config = dict(
    num_hidden_layers=16,
    hidden_size=160,
    num_attention_heads=2,
    num_key_value_heads=2,
    head_dim=64,
    intermediate_size=448,
    vocab_size=2614,
    hidden_act='swiglu',
    norm='layernorm',
    norm_place='pre',
    norm_eps=1e-06,
    positions='rope',
    rope_theta=593000.0,
    rope_fraction=1.0,
    qk_norm=True,
    attn_scale=0.186,
    bias='none',
    tie_word_embeddings=False,
    parallel_block=False,
    extras=['some layers without attention', 'value embeddings', 'hashed n-gram embeddings'],
    init='normal',
    init_std_qkv=0.038,
    init_std_o=0.0425,
    init_std_up=0.038,
    init_std_down=0.0,
    optimizer='muon_variant',
    learning_rate=0.0117,
    lr_mult_o=3.0,
    lr_head=0.00821,
    max_grad_norm=1.0,
    warmup_steps=0,
    schedule='wsd',
    decay_fraction=0.893,
    decay_shape='linear',
    final_lr_fraction=0.0,
    batch_tokens=32768,
    max_seq_len=256,
    doc_mask=True,
    train_tokens=171500000,
    max_steps=5234,
    dataset='wikipedia_en',
)
Each number is 128 + 24 x the weight over its row's rms, rounded and kept within 0 to 255. Layers, rows and columns count from 0. The size above them is the row's rms in percent of the matrix's.

# layer 2 MLP down (transposed), 448x160, rms 0.0687, rows 63-69, columns 0-159
size [ 97  91 106 100  95  97 109]
[[172 107  93 126 119 137 155 152 156  84 130 108 134 167  89 160 157 118 158 121 143 116 120 113 105 154 137 106 165 123 126 105 138 148 102 162 148 115  90 129 160 128 103  88  67  91 168 129 114 131 130 146 189 113 160 152 132 113 135 127 147  75 135 132 102 104  99 122 124 131 148 104 126 147 122 132 160 157  61 147 105 151  93 135 149 111 190 149 156  71 107 102 161  98 113 124 104 103 145 126 117 127 130 112 123 123 148 147  87 131 113 136 130  78 129 144 120 113 111 160 141 123 124 139 115 148 111 165 154 108 143 175 109 119 181 118 119 114 162 142 136 124 120 110 108 152 132 114 144 129 119 125 137 114 131 123 145 141 169 148]
 [132 114 143 101 100 126 104 138  89 125 139 135 145 149 101  76 127 158  88 124 125  96 126 135 135 109  94 105 138 146 129 175 123 176 126 116 119 109 130 122 172 108 114 117 159 126 116 135 161 123 172  99 131 104 122 113 132 129 102 148 107 136 115  57 158  89 128 115 116 131 143 166 138 157 101  69 135  92 136 150 131 124 112 136 159  91 139 125  71 112 104 123 164 159 126 104 127 109  93 120 136 146 123 115 127 117 155 136 153 106 151 130 131 128 197 150 112 131 125 121 119 145 151 129 114 136  96 198 166 134 116 143 126 129 114 109 138 161 169 155 132 101 108 140 148 159 103 161  95 132 147 117 172 103 155 109 132 110 180 129]
 [167 120 109 152 138 137 129 156  96 172 142 123 125 138  92 120 124 130 123 150 131 128 144 122 172 137 123 106  97 125 130 116 124 164 123 134 118 100 119 127 162 129 108 127 165 122 112 180 121 136 149 110 162 130 144 146  98  91 140 119 113  91  91 148 188 141 123 156  84  97 141 167 115 105 104 125 129 143 163 127 127 145 132 100 125 116 108  70 141 163 138 124 113 115 132 120 103 140 105 119 132 109 108 129  95 104 147 135  82 113 112 116 168 109 158 143 108 127  96 156 118 108 164 145 160 119 172 167 141 120 120 124 140 160  91 104 155 189 129 118 143  76 104 125 170  99  78 119  94 120  86 141 159 108  88 145 167 136 118 121]
 [124 130 133 142 113 124 137 109 107 124 110  92 111 127 150 104 130 114 173 121 108 138 120 116  45 133 114 155 181 112 111 103 135 121 191 133 138 131 145 124 113 160 149 132 126 136 164 117 129 122 103 115 147 133  68 120 133 131 172  70 141 125 168 117 113 137  79 143 133  62 156 135 182 134 128 156 129 116 112 124 149 140 113 112 148 108 163 125 106  99 136 141 140 132 156  90 109 126 133 133  68 164 117 129 176 153 121 127 114 143 156 143 142 155 173 154 100 143 124 142  87 149  88 129 117 134 134 118 143  93 131 138 154 113 146 139 110 158 113 115 115 119 105 111 143 130 130  94 176 160 153 163 136 116 102 119 130  93 124 102]
 [125 120  94 104 137 105 165 114  81 132 177 122 111 139 140 123 182 145  90 100 132 139 146 131 147 120 116 111 145 145 120 121 107 114 112 143 166 180 118 126 135 144 136 137 140 183 148 118 127 107 129  96 129  99 137 128 112  99 114 135 113 135 168  89 127 122 106 171 135 168 110 113 139 128 126 143 138  90 144 124  86 116 140 116 133 129 111 126 144 140 149 120  83 171 149  89 109 141  83 127 151 150  83 129 170 127 128 157 187 129 125 126 106 121 126 142 168 138 116 125 123 110 133 110 136 125 143 101 160 160  97 147 184 118 115 149 110  58 143 106 126  96  83 126 140  98 147 116  97 114 118 163 103 112 169 159 109 112 149 172]
 [127 134 114 155  93 139 136 100 112 100 126 100  94 168 140  84 104  86  62 138 163 122 157 122  97 136 173 167 133 113 110  81 119 160 104 111 114 145 149 123 128 118 131 120 120 149 164 140 133 106 103  90 126 142 130 116 152 154 129 118 132  94 142 119 129 167 128  91 134 114 110 141 118 110  88 150 141 102 132 138 107 159 123 133 117 148 132 109 137 154 166 162 155 120 145 170 153 111 123 159 160 107 155 120 143 128 147 186 130 112  95 162 127 147 166 139 147 120 147 113 150 102 126 141 183 100  99  91 132  92 144 133 115 155 191  94 122 128  83 102 145 109 115 135 127 136 150 104 156 119 128 149 113 142  95 157 112 120 123  84]
 [105 155 149 116 179 113 140 121 138  95 134  88 177 102 108 120 127 150 113 109 143 151 127 125 150 104 126 118 103 132 160 150 140 134 105 182 147 134 123 153 110 159 176 114 128 135 145 100 119 123 112 116 116 160 141 105 112 132 130 110 110 137 105 135 136 126 147 142 149 122  85 139 150 110 117 103 130  80 104 111 142 144 158 164 137 124 136 147 118  78  91 120 148 114 144 104 129 141 119 120 144 109 185 160 160 120 139 124 140 130 102 120 126 143 120  91 179 174 160  79 135 148 129 113 134 152  95 136  92 110 155  96 106 137  99 146 133 148 110 105  79  76  65 147 135 155 135 133  78 107  95 119 156 161 136 111 110 180 131 147]]
# layer 2 MLP gate, 448x160, rms 0.125, rows 64-70, columns 0-159
size [ 92 105 103  98  92 107  94]
[[124 138  83 123 112 146 192 108 130 119 133 159 141  91 112 127 115 100 175 135 165  96 100  87 154  94 118 146 162 144 105  99 122 112 122 129 124 127  77 127 151 138 148  85 149 168 122 122 161 133 115 122 135 165 137 107 140 143 126  97 135 107 109 140 133 140 134 155 121 143 138  95  75 110 151 134 141 121 128 121 116 109 130 138 160 116 106 165 106 107 135 107 149 126 185 129 121 149 152 101 130 134 134 118 165 173 114  91 137  98 132 132 115 134 133 125 114 104 190 122 143 105 149 166 135 167 136 110 122  68 159 132 108 149 153 170 131 128 104  88 142 135 153 126 121  89 113 133 124 177 115 176 151 145  92 108 137 140  81 142]
 [145 127 130  98 131 114 133 125 146 147 133 146 123 115 127 119 106 157 109 126 143 140 127 101 153  81 134 109 134 106  72 100 132 148 121  72 124 158 130 109 151 127 130 152 151 114 119  94  56 124 135 100 141 123 160 127 149 108 152 145 127 115 119 118 136 128 102 130 127 131 113 149 139 117  94 102 135 156 124 136 128 158 106 152 112  65 107  92 154 150 153 131 102 102 125 106 133  75 126 172 123 115 119 153 110 124 157  80 131 119 110 169 105 160 149 101 150 163 175 202 125 108 144 130 133 110 169 114 136  71  86 141 152 135 160 126 117 143 143 157 137 128  95 133 131 118  94 130 127 157 193 147 142 122 131  82 151 131 111 121]
 [122 129 107  97  85 120 112  93 108 120 143 112 100 143 137 178 109 130  90 129 106 115 141 112  95 136 152 104 134 110 130  81 126  87 126 148 139 114 108 123 137 146 180 151 175 124 148  92 121 139 121 139 148 156 129 149 119 160 145 138 125 136 133 121 158 138  69 159  94 161 134  98 107 137 131  99 120 169 148 117 142 143 102  93 104 135 173 156  98 115 136 135 146 132 163  77 153 111 114 109 129 123 128 120 140 211 105 110 109 142  82 143 159 145 125 148  87 156 134 104 121  92 132 113 183 107 116 131  91 136  93 136 111 115 137 113 115 131 123 149 148 131 132 119 110 140 130  58 147 120 153 151 121 132  94 102 100 126 120 158]
 [114 122 142 112 108 135 143 156  87 127  99 157 139  93 143  92 140 183  95 166 136 126 142 129 114 112 112  76 115 128 148 122 115 146 123 158 110 130 155 120 113 108 177 123 161 123 195 115  84 149 148 104  90 178 119 150 137 136 192 143 115 166 135 110 125 148 103 118 142 131 167  92 143 121 105 154 151 123 154 135 109 111 207 156 123 120 162 115 125 110 102  95  80 141 112  94 108 148 138 141 129 117 117 147 127 123 132 156 109 123 139 135 118 145  92 104 141  64 101 149 157 149 136  78 145 106 161 118 132 127 120 143 123 143 131 140 103 114 133 146 128  91 119 113 109 115 117 123 131 147 151 145 142 152 150 129  78 133 142 131]
 [144 111 122 138 172 152 117 149 102 138 185 142 128 145 109  93 153 119 120 151 114 117  98 148 162 128 156 171 144 167 107 123 150 105 124  83 100 107 158 105 126 103 114 128  96 109 133 104 116 125 151 128 136 122 137 138 103 104 165 128 137  96 143 155 101  94 119 106 119 136 160 150 147  79 154 119 100 154 160 141 124  98 125 104 165 103 160 109 108 140 101 151 149 149  85 149 134 138 148 141 134 118 155 142 115 128 163 132 173 155 127 151  95 150 158  98 147 132  79 131 167 149  73 161 136 141 120 135 114  85 144 129 103 114 119 117 120  87 142 135 140 100 133 119 186  80 167 152 140 123 132 150  92  89 137 132  91 107 138 110]
 [119 105 128 130 130 142 144 123 150 119 150 105 120 118  89  97 134 138  94 143 133 120  97 111 149 109 144 163  82 150  82 130  86  99  76 117 148 121  92 122 103 123 121 120 124  92 128 138 123 103 127 112 129 154 152 159 144 127 155 129 121 167 140  61 163 171 140 147 143 128 114 114 126 120 167 123 102 119 106  85 101  89 127 136 150 107 126 151 108  68 134  67  99 122 133 156 113  98 117 112 103 103 184 138 138 111 159 112 133 121  95 125 121 112 157 136 141 166 129  89 130 155  92  95  99 136 151 131 120 127 131  89  91 142 110  86  74 132 138 102 113 112  91 133 111 115 153 121 124 110 134 126 156 152 167 104 152 138 116 160]
 [149 108  92  92 119 127 150 158 147 102 143 118 126 156 159 134 121  75 117 160 175 137 110 114 141 147 129 120 120 136 113 150 135 111 159 152 158 166 118  85 144 131 118 105 149 169 128  94  86 133 122 121 138 125  75 109 101 152 117 122 150 118 119 145 162 150 108 163 146 135 126 110 167 152 192 159 138 157 119 137 139  97 141  95 141 163 142 143 127 119 150 129 113 122 137 150 112 120 136 145 127 157 140 147  83 144 168 174 112 133 110  98 155 149 146 105 131  84 168 120 151 141  79 163 152 132 134 121 151 141 123 159 123 131 107 103 126 139 116  93 134 163 152 165 132 134 147 138 149 180 108 132  84 104  98 147  92  72 134 138]]
# layer 2 MLP up, 448x160, rms 0.126, rows 64-69, columns 0-159
size [ 93 101  99 102 102 106]
[[117 155 167 139 136  88  84 114 136  99 156 129 133 155 124 136 140 111 134 104 104 136 146 115 103 144 118 117 132 139 135  85 141 110 157 141 140 143 177 129 132 109 117 142 131 129 118 182 133 156  93 130 145  97 127 203 124 120 156 144 143 146 113 159 103 108 130 160 128 159 110 136 128 147 144 141 110 156 161 170 123 163 126 118  82 108 150 125 132 136 126 142  87 138 130 138 103 122 118 144  90 146 106 190 120 149 145 151 118 172 145 143 113 134  86 137 119 144 128 130 114 166 102 105 197  97 142  99 129 177  93 125 119  91 194 130 130 145 135  95 114 132 133 102  87 118 122  94 128 101 169 124  89 137 120  98 102 140 137 128]
 [157 116 116 109 153  91 135 148 141 170 130 142 132 159 143 134 112 106 172 161  82 103 111 100 129 141 123 151  96 134 156 106 115 158 106 132 101  69 131 118 162 120 142 124 165  90 114 140 107 105 116 131 125 146 119 124 106 158 117 132 119  85 123 195  92 127 128 130  91 115 108 147 121 122  79 104 129 133  53 144 130 163 108 130 132 128 131 121 124 145 175 120 116 157 110 115 106 152 158 115 130 116 140 119 137 110 134  76 122 135 124 137 118  92  69 139 128 145 113 193 148 129  93 119 113 146 138 149 157  91 151 120 138 124 110 110 115 119 103 145 151  92  79 154 106 141  90 133 129  94  94 164 152 135 115 132 157 107 121 131]
 [111 105 109 141  98  99 183 128 101 123 153 102 115 127 124  96 137  73 139 148 157 110 134  85 102 164 133 123 122 133 188 109 132 130 141 123 142 190 147 118 126 107 103 134 106 167 160 126  85  99  99 141 124 125 129  95 103 153 109 114 134 114 116 115 179 114 173 117 136 133 149 126 157 155  99 196 121 112 124 138 124  90 135 129 144 137 135 141 120 146 169 133 125 123 168 116 120 121 140 113 105  84 141 101 121 109  88 136 115 136 126 106 142 122 169 121 116 138 154 139 106 116  94 143  65 148  76 150 157  78 134 112  83 126  89 131 125 123 104 104  93 136 100 129 138 118 115 127 121 169 138 126 136 116 153 136 169 118 142 107]
 [103  90 146 116 144 131 136 147  61 111 105 158 119 114 133 116 160 185  94 147 140 148 170 117 143  94 118  98 127 118 139 123 120 124 134 164 119 145 125 126 113 112 167 116 136 114 178 103 123 155 173  80 109 155 125 114 107 143 159 149 124 160 139 128 172 175 137 139 136 149 122 123 132 137 114 145 147 112 130 126 135 104 185 159 106 150 121 144 126 115  96  99  82 161 119 127 125 161 138 133 136  96 126 142 162 141 140 163 115 126 148 150 110 141 111  95 156  56 121 135 126 123 117  98 138 153 194 116 137 113 112 146 162 155 146 147 143 100 190 153 145  99 120 101 113 130 104 106 125 105 132 136 129 144 151 160  85 116 134 135]
 [138  80 108 143 121 169 116 142 134 142 124 134  86 102 141 126 131 122 183 114 145 136 160 146 139 127 123 125 150 126  91 120 154 117 174 163 126 119 141 113 112 116  98 120  74 168 151 158 108 139  99 139 183  92 139 110  86 110 163 122 136 107 132 115 135 141 147  63 157 111 186 170 141 149 153 129 134 121 115 136  94 147 146 164 146 125 135 139 141 137 140  80 164 136 108 116 141 164 121 122 142 105 154 157  88 100 131 149 164 147 125 187 135 130 159 149 132 136 119 113 126 100 131 134 113 114 127 120 155 137 147 152 101 150 126  89 101 111  79 135 127 130 128 109  95 161 110  90 117 166  97 106 115 126 154 112 104 139 131  86]
 [113 141 114 150 136 165 148 125  84 125 128 154 143 135 159 128 115 123 155 112 139 162 119 194 124  91 114 125 207 125 145 133 140 107 124  99 175 128 152 128 123 146 147 115 119 109 113  93 111 126 115 202  93 133 131  93 117 131 124 118 169 117 103 162  65 108 169 120 133 153 141 126 108 145 111 134 148 146 148 138 137 143 147 115 170 127 169 130 146 126 141 142 147 149 112 117 181  97 160 158 111 154  99 109 123 120 154 120 110 138 156 135 154 155 106 138 134  91 127 161 102 111 134 172 109 135 133 137 135 123 111 136 100 185 156 158 159 102 140 150 113 133 131 114 114 168  99 139 101 114 107 129 175 152 111 137 118 110 101 102]]